{"lr_head": 0.00551, "max_seq_len": 512, "doc_mask": false}
Each number is 500 + 40 x the weight over its row's rms, rounded and kept within 0 to 999. Layers, rows and columns count from 0. Numbers have three digits each. The size before them is the row's rms in percent of the matrix's.

# layer 8 MLP down, 576x2304, rms 0.0172, rows 0-281, columns 720-767
100:506512539484519451496469556469532476515516573534475528480513533515452491508530485494474498445513490497520438489513468453532509455517524409511501
099:508532543480604475473485476529518448537446473496547562489495588497524487513429525558530485440469509487510421457520561557467521498488567448490536
089:426453487465489557516479503505495527468501439574481514429557471454514476461578505475435524529550538473468554588498425484495559541514465524447611
112:507490532462635484513470537468569465462494576490503514539543532554499490508521485474489415475506450455481577452477479384510487484415497482493456
101:476547476510516474483521483488501501458517495485492484502463470418498532550470498523510473505523491449484480509500530514448535440493502467469454
096:592455503483489470482490495459471538424547463556513456571482549466477444505497492461587490482469534449465503553588420556481433489442529553428541
102:459424516495582447433501566534442473489477495571566606510478525528510567526479519546540487481474504493562494458466438526465559454459523529527448
102:503474518533542470470492530444491476530488548502503436500475481528511506640562518543471501513448540493454526527497465489509524472507480508445421
098:483439469501509497545543504541536515514525526570443575428509512527420519471493500472522446490542472544492493519468474548457478521467505466506511
105:508451463427535458498497433495489578568454462514538453461475500490527453384456527578425547480554484465493474473457432577486518518554483514546418
099:451485469527462533490461493469417476506478529520431589495510488505462468536434488500511572558515493454490558532485483561434600552529420467524445
096:482440496400530482546503453491517516520553587554548552474464533491527596461526516549465519456475538496499478570529484549427519469510502470415459
098:501496568486551508473496480482523474523520519430405495492488474532523434456448475446483494512522571511479482541562501430554588580452530508528454
099:400504489497517477568488496485429488483483455495489515508508528452493492520461503556441538488419500543388440539480409537528475502492487493526459
098:506516416485491426457521511492518464529503501500528583440472495459453464539511565561475450520529470514475508505510432419447491481440520540510529
091:542521468489510571518452541568455522485464499518460434503591580477518534494548499421542546556566554485468520515484484496601524527506512453391536
105:534547506586523466522515558429435525488486471514562541456448503507521510471436503476480521483521584558472524532469528554506546489458490500549507
103:511457475479497491500472550513517531457538510472511502462440524503517545455465457489542457571490530561481480547493510456495502498530498499550510
094:474416502552541539528446438527503523535505525389477536582589513491452513479428496458503574422556513500514497509489418536507560497421432376477476
097:505511437523560570476510426472487503454450499433459497512476483551514411491525538503496523501496452543478537548486490503456491457456512529470466
099:508573500454515450537493539506483519486500550552460506471521498491506476499469505425483506546405565528448437528493517499497452458544475540452523
105:505515616447460538585492449542509477429473518453501430470565440473559519490482491472505479501473499493570446429468520544450498473524463495472498
101:511577559451538507471519541494548495478500453457430532476562506512471474482516497439438523520532501507457538471521485469485512514498509450477427
097:509471495513548462468525482471502497533538496492548450493492460554474555493460490538480509458520525494474537443499493517458584558397504511426494
102:512498473526528515526478424527596499569503477517474498508506468564481494435484469494451596566520560445555523512488473486468512476463503522450513
102:445536457457506516515475513486499528496433538533534567495473433487448553452523516494563477488449476519521501525488451556603545526537485516529588
103:499508476518502478466495529438445460446578455495520537526485505572444471509545503462537533530581542529469478495464505551445559546531516451461467
094:484492434593523406497515506502497512449468508595503552510469470502502460447540499512515539518521516542469445501512471531494487489511494521504567
097:471479457595486592558516437577519452434498458390482447493600505520500537508449451546538504561508536429485550508482477524545480579521492466447418
095:494502469573468489450630546467539497551499562515523523558527464419405491464472556524462546487563493535517463530461479512524463471442542488465545
106:507494558499516522481554502502495404421498459529467539503483481500516487477554548515431504540457496541508532536551471450414468543549494511460585
101:481457472441519472445489525512540483480500524471513565460443471464457492515454454487443458456509520515455515515544489539568536498517525538499524
103:492503507498496513506493462492537425521443519491528455475535489406510482502451499477463408519580454445506534560547516454510481508532505472487514
094:515514544464460518496471558455462539500536554477438413504526518491445468506503525484500529534490530519483545499458504463518528543494460464496479
097:494530541513444458534470472474477467471461414516418511474505463458548521488517483478470517431506503475511449611532497546465466480493452449533510
095:535576497475516492462483498467488539547478496566509564465444536452566499512479433553457471527502499488425547513497493459445451540537488486493453
098:442500418506459538568406487464463529445448574503470530496545562517477524553471510458512479478495511463477460567526498510484501524497472488580569
118:471476439521470461457495470471447497447504483492520470509496519446545470466459490500515504456495462439536500585444462512425509470534521495494523
098:529536496431528443499467463465492553508479568524568606494505530422411481482600467451521511491470498497548524519502494548511475516504475499559471
110:485516509547497510467596465437497489561475494521534426519486435558527453509537460528500509496456468454555495575527488503486525474512509472536436
094:472495468500454540466614532527403539506531485558431515523504454501493477484487507491506485510502510457626457507546463505441633501463551489524528
096:515430550500542548418457457521451517556489529502580431459539548571499544468407539520537544488488491464498458528443516522500483473491489470464446
087:524529524490472492517507478514526526534500470516486482452476476567562478555494538543531505562451512520441528502626524488512506497508457563502464
104:473524491464476530533486500502483556501429451542448477491527463500554526464505482542494456499520492548577547565542513546478503499480516497421562
105:511532554530499483507475475570515457442524514484446439445498536428453508468510531499562427419607489519552457534487535522498427519466503509473569
102:453467434540493512403471501494499505534577487505544455500466494371540488440437491493522541487466500473490453479475521512505452476550546489471492
099:430516506482488478532515522540510504487492478508492511517530514442455528458553496484540494473514424507609509490503510587508449466561543543555548
090:456463455521400525510511506573476558503507461434516457476533503522522524491586495498591519541450487478561483485508570539570467491491502444548533
102:546484494509542423536473452513510497526482457495430464443505530542454550504515513533467484462527522482469435515414540487494440484526486442489496
102:511453470531511498494526449424518471455519516492535514475502539477533510433540493467450476548436506488521484553492524377487511470566471537571512
097:518536490590470513503488493521504469458512511570497545526482472493486466558467480491501450527519528412444507564487450445521526487471585450515471
102:470518511479434533432479577475483545522546498500449495560491457467534462550506549520502479540458471512600487546554538466561528547521590450498439
098:435451543512540618492504493490533482485500556510465450514538446459524431491500463508476499498474477531444543432436484494493463472488473515473515
097:406425440484401477517487447468473482471532553527531516480391480434562438407536524530532542543515469518601530471484525525476445528460500535446515
100:516482501464519496487513434523490479559493507485512420468481564513426556556589528486515473472543499516494517507457501515544468508504438558562525
103:435535464472496510550462508529449471465448474484463559505511504524495400546490488443531453510497477553492509531463475491510518572513526444516481
101:455472584514482520478511455515534523519481385513470475515521460498429486511502551470495588537495486506540522452546478483446469479476447453575549
099:515455510521467490419512512491482548459526569548654440487500583473533524430512476504455570472528531543626500538493485488501500446341500428554494
098:543547476486494526536458552493533563463563438531527532527492478486549506568469511490551471526532494451515436502485526497524583458515478493494515
104:499510511519575518507553460511503458510477538515457439540494484537571484448442514467468475496525504480504499504427511506560484461551495514451491
101:475497418517511486458506492419507498494533563502515446605524519479584490498514572535481509538524520480563509437467552474573482554457541551484498
101:566537490497496497566468510480550486557506441459478434521601485459447473524540436524474527524461492464440531514427472476510532490496497500491531
096:559514461493484511485455493504470478463497412519520497537576485635497524524511468488484542518425542580429588436414433533523438488433428537535557
096:455546467471490523448489463496509521477536552553455562487481429475480485483551435525482501428461499493526458538537558422466482543467573482564498
099:445564528464529472471468533600424449559496457510467440507545414494421480424443529548519516457470461452466525567495468447508498527476509521491505
101:493484588501523472485476511502472451520450547489536499516537495441507511549584564493582519524547455535537460452536579481465485455545565560407513
103:466477560467554549500498532495500500515489420424474494510481502492458489483495493570438502513419534523440521451498491523437532504540492500513495
102:552452397562486537532518534464422514443504507609417568463539522498464529536526520505450554467526487515541516518607453517470403484553531487525538
099:500475512526500529435562487483528529510473517552524516513511495577507453581525486514512524497465460505497490422538499517432464457459505483591518
102:539503506509450509522520548476456593521458549520477469487502500486527526593497542543588506478501428451537496547507547431517475489545560511541448
096:539527529487498452471516565505555524541488524469619491527491531482401498510511472501506555471480505513494538455501550545417601511528509512500512
105:547488568517480470469503474461540501491506545571469546536482459530546514505548502500549519514555525472497532488496496490546533529448501511523531
105:534536512505435520465523504467473482399482443472457527547464508476515465526501461490494494527581487493483519539532546488531488498555522485549540
106:461535430491431488521444598544489494517520520435472519490550448536484486472497442525435473491487505524480506507487488499449544483486471508419459
094:462519471553469448597527437536517513444521551489582500432506500475538499545450537522517456509530532485486475508451560506511519463490480413481543
102:496477484541526518535500499497519553510476523466536529503485466567526525480505508471465539453536479501550447487536442514468483580493506508478585
105:506443542526542523473544416540518593525549545492464545509541469533532488511492530543538485418476521551541474541468541496545505486523510494464483
104:491497593475586570540493468524507540548468514545510473532505516476523486438470514544480495523494474492504543500456392550527438471433460456480473
105:509483527510540615554493499484498491444534471559525532513421562553473473575502491512450544513519481535473498494572498520423521477429568513592522
098:450471564485498481511447527517499507505514555474502500460591514563519530546509534457465497501490509450462442541496484525493518492460468492487508
096:482458505520479495500506520504581508453522508497574505508509498443554508574442480465461549470485525509458475452548526492513447425476479451573482
098:477516606520515465461482443516454482455486455562462540459578545595402479561539516439470578531434543495502567476498450472519530492547438407507497
094:530530543472449514496458434469460538491498445486562412488571499493494499450537479519448517453497526476555493480458477546514494476531521495401518
102:522508561460522533430554522539536522508448468511522482492507508524579523585562477512481415529502475584497466463490495438501491519494513539504572
102:516534600458588567485487568493482449451545452457444573503505494459508478472506450420432520499475517560447465508544533447530511446523513484508537
096:457521475483552558479507424464463500494484412470460566425482471460488550569487526490502503454495535543542508504477563568464486526450536579493559
107:488519600541482518470522458496531459491489455541528548530455471466521437517571501556473520569468526518483533448519603492513535493504488499468453
094:502494525462453539555399478514512507479533511467501430585443479444495562490483491589544505444582503441472461487523506496501493508507576528419571
099:505500456522468490456474402533465487544557465545481550436534578534465475535495524476453537530508441577561479492527508475500489483560433499485481
106:486499644462555481537461466490505479489472528601481498434439504484512479541507553482472530517405442457521471517657523493467544469484405454514485
102:407511536533445563462552437456535459492489426496565496539527528494477522473476505461514450506508498447440484501392483529464591555519479456519455
100:525508458553424495526495527506510464540509512519514464544526491427427453554549503522546496464478531491506493448545531461550521523486480470512523
090:447492608526512520531525438429470578479455432462466453465518514537549555483514489510496488534519522465521563580498516513524459466479458490505475
104:506544470541558437548497437577537509522480429532489472518534516470485526451507531433491483537474520481569466414435538500532558528418469518505619
086:524498513528504472530549461511557542477520424389527516515507481535442464533504478481424494426518532536521487589479467494471485512451526520393570
100:524531525525581563543450506489514534522469506491467527525500559555508511516517530519474511488472482437465498568534524532474485487512474487539514
105:487490518522466511467521429517488563548581504534506486513558469486537502467452541509498536501518497566495483509440537490482528502515507536560493
098:504525440495513549457438501457569525513468564408459456461488529438484478557503470467438510501513490441507480495449526525516546507500526535495483
100:520508514476468536545509589563423505569484417547434559537473547425540504499470481534502474467478496532524474495544417454423560453517509534458483
095:580494545483494498536494502483519514485543551454449471512532549536522482604541444492525563451546526545464543500489444558465489483503442511506559
106:471537441504473494439416502459557468495423517561557442557488469456469493439482468505500515463541425472533527461560475434554518445490593460487535
106:498516515466534431467474476529506454449541510575487557537492461435552433570554462548519450596496450595429585472499519488494423458566502570452549
100:605448464545470514560506508529539489525552439444557495554512487510477446515552514492500478527491515521483501510445531495586464477481485479493438
101:525528451543538471583518486513512472536492520492491413476462464518463496543535459468493459475548442390574495515469451549447536442423540525476510
100:500492553475454500508535428488443452576512367448544523578520451562519503457477518421470540461433598483498520521450576469532534493449465546542502
096:475418438492469530536456528479461565548518603458525565469511613511493512432523535428507506478469478442512452528498563497491583473493482523480480
103:478593470542407471557513558459492438501545539466428453463560533491591414520467513528446492544467498430485505497492458518440498506496542482578532
116:477519577482501439506425502524470515485559451515541505510537435501445516518529504498488445556441509550524530537565466525488543488439481541455497
099:551526504526486576469531463452457516454466495526433484497560512461489470507517464468421456465476469546470496515501528531523571516518522490580489
100:626463470438513488402492471470442483453520529484441570478491511494504486508496449470506460464493581511505521556481535532476473467504533527512464
103:507499538465500492538454502440535492476494520474552550542468524534517526515531476473517463459534565521486465460498469477510572465528536532509425
094:488495564520455498501485533520516508469497584454582499526470478385595483538550472523495501527519448486519488514506513432469530496424553532470444
095:527528485511429533553534500482532454495477538436470455509516454478516516534491494456515539447500491511528487505531481496455512507497508480566499
099:511458515473467458539457509532604503475573509469514436540458452519508447515497457476459463467504458507495509476469487476517517492508500509502541
097:498593486484530517520474470481505530508522448498469398521507495563501455482488459425516504470577475489520484520522549510516384560496558452473503
102:517542485543475456544487525481548512514549582575458516487544485457481574534456519465549518485565455528593461437434523496503510516497540548445509
093:486462465503431531494471473487496510433578490461541480546548515556557531438500467501510492498517581536503453501543508493527539522464522556510524
103:509509510478493472478468485540519481556511542484542469455516441462460460516458455487490573394407511554535538568435512454494479445392491510446529
101:464416523414501533470443504523502594504523516483501548461502518519467530616542489505489533512442556517476499470539478428490535492528479553591496
103:507485537552481501431508483524484530584546544417519540500510504433569550441543435561472503488512504474480480518521474473493486491501524541474432
093:499480522437436425468541506445567477516476491513507500493430492508464459437488515518438532510485452481451520470465512468423477498408499483516477
103:497527548518416461445565466535542497499472478508521505539503498519482469528498504574511491473549567507555525485499503503516439492520487441513451
103:500461505584462504539453476465517501459498565476546490483508529510511486463510467486543484508489530498507512505486494452502522486447495475522446
098:554501476570495554547452521458523439523487538436533469501496472513456501601580506516455526514445496482524551503511450559497470530500504547461521
099:512551448510574535477519456505544501489502516467431504528488474512550495482483479524559443499455551551529561541490434481513482499519431516466511
098:453467560465471504569495510499541501514533439530462587546444521515504483480508506558578484546461529470498440460496546520454493506459453541513482
102:542553504478447525542409522511573511450484523503469569510471532494535515450511520448598501498516477544539477550532566493528642538476488481493525
102:530518429455507424498502494546398477469517532508523535503485547491553517511507536530455508521469449446490535496582473532451527534522453491629460
101:505521523474503508554554547487538495501509454477540478586483500476445472500505472479516514433447498513525545534460564484534500565510444489461500
097:506497527412521532502464435517510521520498526504461449509539507548482522441483434468457494519495538456480569468501501462484517522499528525574416
095:494463549439503450463456517509496506470501527470415536520518448509510469448502472508509438528528447466537484530489492484523508588494482462511439
100:496464505420570482584541561545386484547508491530493494534519504429492515498411549493491467527525531507470472511456514483584512431478517618504430
104:538539421489512518521561543450544553499499545461545412455489554487467455579533514567474525492525519495533560435514504502529538451491515508449415
100:504481499541602497415560500537518490514526455566475524442510524475554498507446505550456515535499516486561498470478493420495436527463465547470537
100:577425562460438466419551511449467446550372462482522481573514444466467522539516448425498497514469481515399486480483409449532518551522448542501499
103:466464439551488498472443503446535514477556427533502433476523456539499479474506561484581453529450495516490518532497552493536513506537445459458548
099:520494539428448456528440490526462506526491479574469492507498457506517493507541475499475516486489533541572456467538591381479503465533473511413527
093:484490543456532499483447488493551424530459449487471531526482488539476540497433558520446520509495523537468479438547531445476494500535488486550456
097:478497454601538554515485480504509502504483502535449512484553496497508535469518477542536496501546540485534536516499558464497522529544465486493553
097:518466512509572482545521502462540505530468462438556493428539492499449497431524466507477510513484560467468486475477511410532405552504492529530464
099:498430528512478570495497484526492548500478543460556471535487497490520423523527493509492468524543471466513534511500589473489476533441516524464509
101:623496465482552517491488531484542544533536454529539485451481503511510527556536537453536494439559519466553495423447525576509489469542537534510459
098:509521433507468532519509520517483501499476433497526423525532505487462466639433512491506502532467444594494530491524520504525479503525519490531553
101:483592498500416519521507516493475495425527508456532570558485522467512554505466499567506436493550514447454434479516491472472587495526514465435528
103:508450392526547492522539510507456501508496426427492480478543414533449434475530510540539409529499496416521483529563484500508494478437429486501510
097:507486551460522496463513489479510461494512541479514492544495476447516490544520423501542494476496535507400478601537504483585474510485629522453509
095:503462579479603534515536468527556475465588588547470462444453497542540542588481522536474529495534503507534579548506462554453467445393447546460433
103:513519525493465489474524527476502451534563544570609537499407430503520559502556551504507462509525467541474444450560516460488535507511515486522505
104:508489360507498534556450558518485492510497450487491473491495525500507511539497565504527507499485491444502462539556491424447511473499483475480524
099:494483422577503447476526446503436512473477512560482446488511546489502509446509574478475575504468492538458530502535529563460558468526504510430492
101:491560462493492485580435474508495492514490465506470521451483530501522514444488522524513475543480505509489549571451550526470493479527462480492457
101:448443516535407455532564515471542452493505496549529425489470480428508496439504445488523531527467478458532502471499495471490477466458480409482503
100:504474617577467456506468540503575575462502498480482490531483499500531489523505409516533568540536521469534462497533557451486484516526499476469571
096:509507487469573534420476474460494466570569453478457517508426476491508492553483504561501510496445522456528493532510446550479542521516496475443537
099:500552479503516474463518495396437527479480500414615394486488553498574484503524486497468572505443448533459470547550432558521501549551408484601419
105:495540538494547516519545495491498530532461534547482414516505398475480501531525571533521489507463531479592535496501628523556469510507462470546497
100:516543477515519516587532475503469438422483557538486444435569489504479508548464527505550478508590507467464525398535473439584486517425565484522462
105:533495579518562484447512532354518530506538476404473524523472464517476530539529490528554443467533517552506460552539565531481514451533492471540495
095:577520488442481520506491563450438484538459533486463500456541530502486510552522473447442504466483494414550511451481537515488496514501524476446487
103:524462484557586465528517525577469470493492533485516501546492480469512465461454518552579538478489557592481538479534597555418490485497494486435557
097:536478419530468456446476558548540509464525456532508443493473507418452498503485501494517538454498473478494477458445512465576462463357472491402473
104:457522484496526495475540463587524471505484596564560551478536479535542490514523485529436493499453499516447498509497492497526613497506457477531411
104:529450523499454422549487503464465509493419432449497490508527472452519487472569452588462541557465463532516479455520491482474449475493431537482503
101:450539565472521483501478465497508435448519487536580437494448514557505464527515472437468439487506501524491478415431465521530487505495593519482483
094:475468479482541521434509495477579406476517470463479492473525528526479478540528396467523472518506485503505523438521480479487549528476476505541541
092:474573495533524520584594450483459517508566519513489455449470486584464498448505527483491534492478517446501532502477448486498642608555486525536534
095:521533484450544532580446490473507518573517535498501491533483489444550493471550500440591507448518471602530562549493512482627502486535530515468513
105:514466547547476505554526522487531532521523490462549470508453442511492550522512507491564478494518511514566569511467523450539518535472459536497514
107:505495503474534499427464517518524488470500485551545584469502470467523509504510466497439534502493534506497465425490625437488465431492510511492528
100:487486543532544573533468535451478487531462442499452488536486484489462453516492507524533515497545505532515486506540455438510504517514457471493518
100:477511514526493519502529509452533463505499488527513525535521588465493499508500488449436493475506459430465476535436481503521503492609488471566539
098:526461479486515465483476444528592526434409514483441455479469534486525550520499501453482483475470464520522508464519498519476414454484484523449463
117:509508527594487506529540501477512457499481494448496528500562513489523532561499486542545462556524524537509492494491539509503427557492513532434486
100:516489534513468543488547475468460476468516527460482386554459479442428549574529510490554478435499525450486506467506510517528495472538476485520500
103:492521472461428547543483503490560501489493483504434492442397559432485568472500521470533516553505509528487522504515503469476494456511528532562541
106:484483473487467495491504483482513523535540428521538561475502503452473523497450506549510526477445466520475481444476421458487542587518420551543507
097:509532519535463497462522521483483466525524455455555548540490520500415500545506439501507504483529461484491458509455467494459489479550551530484458
100:513445485461582458534519523456447516475548517512497531520536481534538489393455479542510495484560482486572526549507478563544473555537519497480515
097:529489508460427467436566494462447498509533537454541540471495511488492492552520462514472479542561553466517399454489523498506465494510527454515448
104:550503599481526430464483525510494467469589522552488453505490482571543512547515531499437455458546531451527497409505512495503507536449484504471579
102:471453460502446528482555519534494507442505542524483533467484572609490462470477502493496465498522468449524521540493438587440441495517460531425490
105:488509596509421502430533512471536527458527494492569459530518459489518443578527512423444493554612488462516555569499532476479466460528488565525489
087:486516546487540480490497456515438505527518563408512494512526499447453473522481489459482447485563488445508490534440527579529446588443472493520480
063:422515472437517429485517543506515455566524580542435433479548564541549563518462509538496570536428616500498436533520389533520548428495451495485572
099:463455461570437499525454460480468527477466487571424476473482540454550435528512454493527481462515481486548561443541558549477538490509545516477430
100:539481378584608568522451569510567499524393511515534443538494562507448483556506552556510492517433472476583448426543510523541519477541439470410448
102:473515492472473452454495595493519510517469538471542500474474503385506524480483478442455514444516491478536537510495528452476563496496500477453479
098:439434472541564554534498527505482529522545583463511496455541597442516549589491469543505493461539433482479494454397493516481479467513474477436562
100:491532514479513537504453469571497478523463625542472397476484492508498504496460538544479516539497420498517520499504528482511515522460521507467529
097:509505606512472541521465446492510525514505542529531465467497512506491496451503556486498442543500527454604507456502521487491499519480506505418544
097:521520495493443609477585547500461529504517443460459508454495543504458474506500495529474502519504508449447519495514508481426452471522514525563468
100:446446498483523551504555502546564454501438544528523496468522503476517439469456418495496479517482486475541470446400561558516526534416507487487506
105:481530554504445457503510537508504473549462478581563499468520543499497438483559536506553523520488469481517564449544498564495503546550423559554559
093:499560483516495536506514547508457473572512436548536435460526523561504406466445533487455518480475500494496455457390418536529485467496504519439502
095:500513502507552440415567539537517503538550430540519505493528505511511558427496464494538512472534468523538486518538518516548518530500522476458517
100:433438525508569535461503459587491474469445465519531483504532495538502622518420499499450501454541518521490437541456500453509489507439504509457466
100:455488515478517440504513475493435519464553510447480583498448466535534525466456482530521504504478626478502442517528435484563446433518501430554470
102:520500470522431416533418515480471489548509516455454628433496480511455530379507526491482485535442537459524430454537444508549438508515496501467490
101:489495523556483457465505472501524470507472476480498483476434556552486515553506508498507555439513586528509444480569482561503518520565491472401512
107:484483536518445464498547572517539509540504451528462541488484508478557516455542465497482526497449477545489559532532540463489462467570496500472506
097:487530425482494494558402511510535485540528484528540569548492450427465472559514516518514544494454519532453519427525465499542498522516508572505510
098:451538471495495412460573473525478549504506505484531466492534472560477426467504452473535497464476480491526558492471475484460463450432508477493481
102:454451488523542516534466492529458517489476479583450500558486528486500517505478463454488524530513501498518517564510429538481467440525440502480480
101:504581562531595416557496518500500483507421513521524480511452455553500515510573510482449513514535541479485536506578459540472492526516499438517505
094:525490524504552492497543497522454480517492494484425581513445508512519475479564492426563450513577504505516506581456458463524469510488516465479481
101:498488608483563529533481512497478546482454527473552500537538515504563502471445519469469498527508417462478423527458472445448486477483545472481441
101:479492398582588474436449460612448483484500490590584472497467526471449480509447513486481520476536558574496452460513502522535514532575550473516496
100:599533459511508500492560450532494473487514402550471431489504497532506470563541581482513496544541526438505507546514449532487511424530455542538491
107:493514481503470535459551441477535506501505464490485494492550529487543544565477480486517559494418536497453518520527510526566587552535519515499394
092:493443463533497465454494559542509478489493516563571513513497476465461458504529449471521502450535547494535499512592478486446447493484521484495496
099:540540497539499474495536518476495485474529486524402432509475485509507474494492480560530502490530452484457509506497463477493548500464477516455448
099:388470494530512471488531507474563454494460461507494472522483521500502543494420453517423511417515542476514476514435532473491565556491488499519443
102:489516545450519463486495460459452562467589468431433463434542541420531529532500401475507524484525532578500516480547539571557543500448434490488428
103:529525594453527479521517438502464431505476445616541600558510428478524430501556441516475486465470458491546433486546486547501492487627483516487464
095:500547505499491500533501453502454429504500525438502535503500453591573512492492458461505531563488545488491487576532551506551521517531526489446525
102:484514439482522420526464528486509504544458408561543544453503486520519485505505512483459465479521478419438462456486418563541536524425505510535453
096:486536479564522516473493532468445514569480490527542485483483520446444510469476528407445489461454514533480455490470440532560503435459520538459452
094:551527544547472541491512522526465517478405534461543393536496529509565535470468481481449541492503529551559503487475445604487447524521554534464496
097:494552562591503488507560461463417428483504413491445479494554573499404492439514527474495575511469503515535519443504489515477555491504520571546475
094:470506565471382486492486452523520513460466410552546447471504590465413473519480451584507532438589514496508528440527444505560508503523497533482537
105:528472499560593508483502515553575453539455403483544530513532513482497568592561517499453460503553570527465497420543533531512487543462460438469487
101:475451413523542510473473470585481544454479571519573585508495484456523495523512499492576466552511513452480509529470513420491466505543465473521582
098:486534501505551473508477561493506473495518513470532470489462501519515492476476517442480587478499489558520524484469445521483467516507516551481515
095:494467486450449514503491540494536479519504505469471499548521554618553437464471504487524539624486430432491495514483622421568532561528469500530440
097:502552487537543525484471478490461496473569560478471475481538562463462511482425522481518450424514514466544447516422466501444498485457575470503561
100:439496538454482488467460525504537490483513515552467568512497580492492480521477497483483493526460503397456482480506484476467526482524480513609473
099:482547481462480426489502527555531528488561523441515436456500499596491453483493539387493514516558504548490449558547504533548523514507528488467425
107:472463540471526466566567543543547444468488520465467577513477509591550479441515446541429505525550505474479512508506500440495460508476530456516573
099:546514513528465498520498464489536526527512524415445572478503524463531457537543483543535517496519532423463490531576524483522489537520476467509433
098:534526541533476442455491549512569538495474468530497605493467474461496450408488541445523521504533504487529445371529511520473497533519542447487498
101:491483496555563477495533448480497521501499527446474534508505521452480497461435509417529519460511452489594525488467502500459492474464559447406459
102:518577479475524472523391432536507476489547467492502465509509438582576462488501559461622430458506545504549528505548546432434483489528533488506534
099:470535527476499553498520537460496490470504441513480466519430507467480452475520478485479469513523410500497549425455514462453517502462455475508545
095:495537532452416411429455529477509521490515522500463479533463479523591482451529528525533513510511516593465539570577524462516461498537472596553502
100:516476524475474554513532502548480439495500500543583439497554443486499472516509489497502510437527486498455480505451564473529478565451503577490467
097:489489470487470550515453474425511493517515504516545460569529522515544546428480583524473502506555536415572478516507509525474558544514552428495571
107:527517433504500487532514481508477529482521495556450585514512485507430488545450481519501477553555538523433481519534458529525445446529525450493445
104:550486451530470545523498502461522414554534487472483475489597512414464493397552519449501476447536489476483488529532438488495536529533496474522453
104:493449556511494570552486486416514493527476493524450488489570512548553536519508517484468435555544515396505521557521491529455524519511453506550567
100:547510446498419516533460564536525480477526461546526479424531440484472502518496495442443558530476524455491473473522497498479467546444596537483561
105:456531418582529466528482535559536477505549536454438487545486475485555508528439478545471550487563480516503482555523516501512505518562496501545485
092:554533494478478481523441403442494445487505481430487484518562487470519570458479489425423524501541489504438495442508550500500404542422479550520472
107:508515486503466476452452462507491530423464546511548426483490480505492507479483506561462491510470513517451508500430547456475408449472542476533515
105:424508426559520488498529529529432550474467529523534552554566441553438489510510532476512523474474449481536444419477477476492492608478482442475483
101:491555471437502456484528472506482461524473473515459526481505481540482538468492510491552474504467540471490478501532547485474549471525493463521527
096:476480438499449510559517523549435503493511503538524505478421531483538535421516459561584461533456502623541537562495539488510462514485522484542462
100:457527499477503481528462441527464544541470485573457522473513535392480500520478464546441468488412572529510483454475438507418510521535467517426458
095:544453407467518490475604489423486479504528534489529446467517494488488534403568563503548472502546477533443505502518455498556498463495507437482496
098:471496577545509437532579544515503486515544447450491417495504455387589458469478505515532483539513459460521537486426544499471583454511497508457545
106:504485488484503516493466451449512475516503429472522420567483496539511526497471463486524564460520563490497502438506548550569546489455485462476586
097:516535505481457441549543511446524497479533474524461524467462475445551472445517481531515487525548482546490513524501486503534435564516498518487493
095:530435591485493589379454517519583483468480490534550516460459488532471474503566524503480504458478479517467462544510512500456417493479444475547478
104:618507441492539477529500486524509521573492426491414442559474445521454506420473501482478456473518561442462532556493580524569489479496480500481533
098:531513449509447511541545516540465527480459466549472557423504563509536474499499441475517537479451505552484465503475477449549467546462462547550514
094:496466512470473559484487458498599517465518543497504444543534495562474531494458511521487511476520534455503506511495547433442575557425480488535534
095:437458428494486575529506555458478525539454451538557543458508480539517509505502512548467511483476534573557547467560523559475552540537519560505482
100:508538421538489509530501538511571447425473476479601495541555532556494442494561460488481482479496486491538496598551478536472622580498483521454568
102:451503572485478467457522433562559498486479494514447471477518507568524445517445468495467515503475480509493501469504513510538488461514490496509499
104:548577531491455452570479464534489455499481494486519510502504532472493474480496455474493476517473468562574490460462492512452480517551493479543548
104:536486487453556519466440485491554512470490507519504550508439570520509437511444475505394540524491485488468500473500494531527423476500571526417412
099:545464522529487555589488479489483475480425454507494423512498473533511511473537484540531519529437528556540428424475499495486417534540461514398496
101:476479488518515519499547504561546443580466488501443545484510482528483485500461465504444501520443499507513485506466454470538504519513527473476437
099:477475457524466495493446471535510538510555494549531483563576529417534584504468476603517541404497452549545509544543475511471451419431572533503509
100:546566539477536535505505490504513489473462517579480450519448445386488464549466514422483537498594474535492569501584527495532482503530533505508476
105:460498478494465534490525505447502559520508504444550540542517471582499492517494514469496441491508473532495453458470557507496566500573483490467543
101:528451456540442436477488538505483450466482567502452634550476488468466439439545498503421455558493470440518475459487514458487478530451535523569503
099:497512520542473474560440492475479484465496604493500553458470503479547471483567520545462493534504428562459472564547481562485515495527498517544486
096:469494485535516522486530466587512455484461536424565416521501536596493547522449494489496533528516471446461499556533542550525480485590496519509543
095:453501531529621491498583417579538516502546452497431491541497471467471490531494499566524455472483574510566416487401534524418489547480525511468514
099:564519505453561511509440470520507502548494493409528399502512498468468491519490511440490476504509504528429489516526477539530557437441455506520468
099:534523559470539517413522491510570529501465517525503453412492490415481491567477502456487513526513531441509453510500523502470501470570499430494495
101:566585498574530483484458540525551515511524499405500469561530472530538479577485514518538552487566515495518457479548457503445513484546481408485556
102:470491502473494560557469442488517498508542431455479461428532502509527491528481474509539465444509527531521525503543534456470464495499499582440513
097:462485485402506447526439496553434578471482476525522507537515437512482536537475474515465551488389447511490527551554462514463452519531539502502485
099:484481571528528451579451528527482483542474477556554556488443475459478441514493513456505508595459520458456472491489557521475503435573472514464487
103:555475536503438583583585516539557468584473516472483481497487443501492542455456469514548489508470544530454498543487457504560517522448495531532497
097:504528375489564476447509541531455590441483519552566572487554572464447492530522512394541598481474487528480455607494494466453522480518491537575503
100:502486479480394459451577549486478536477521519544494536445490522536516504553515483463515560486420453560512466505499517505509485524466602582474520
104:494527479465498558513500520464465535521567494456479572501525450511509472565531540485550502510488457501553584584530521488464559478547494478485476
103:529510581600441525451583497481465471536520441447405459482517428486466474497559406471441509482444536506497472589450520499486454462504495495463509
098:537453413443596526479511519467498454446522494457472549528385519434535491501475539524514485459439517532487521452513540596480438467518466495511471
101:472500516494465430494473521512456502512456545480482505479491489553515558498500485526472429533466528534545565430513494529481496440586542467484538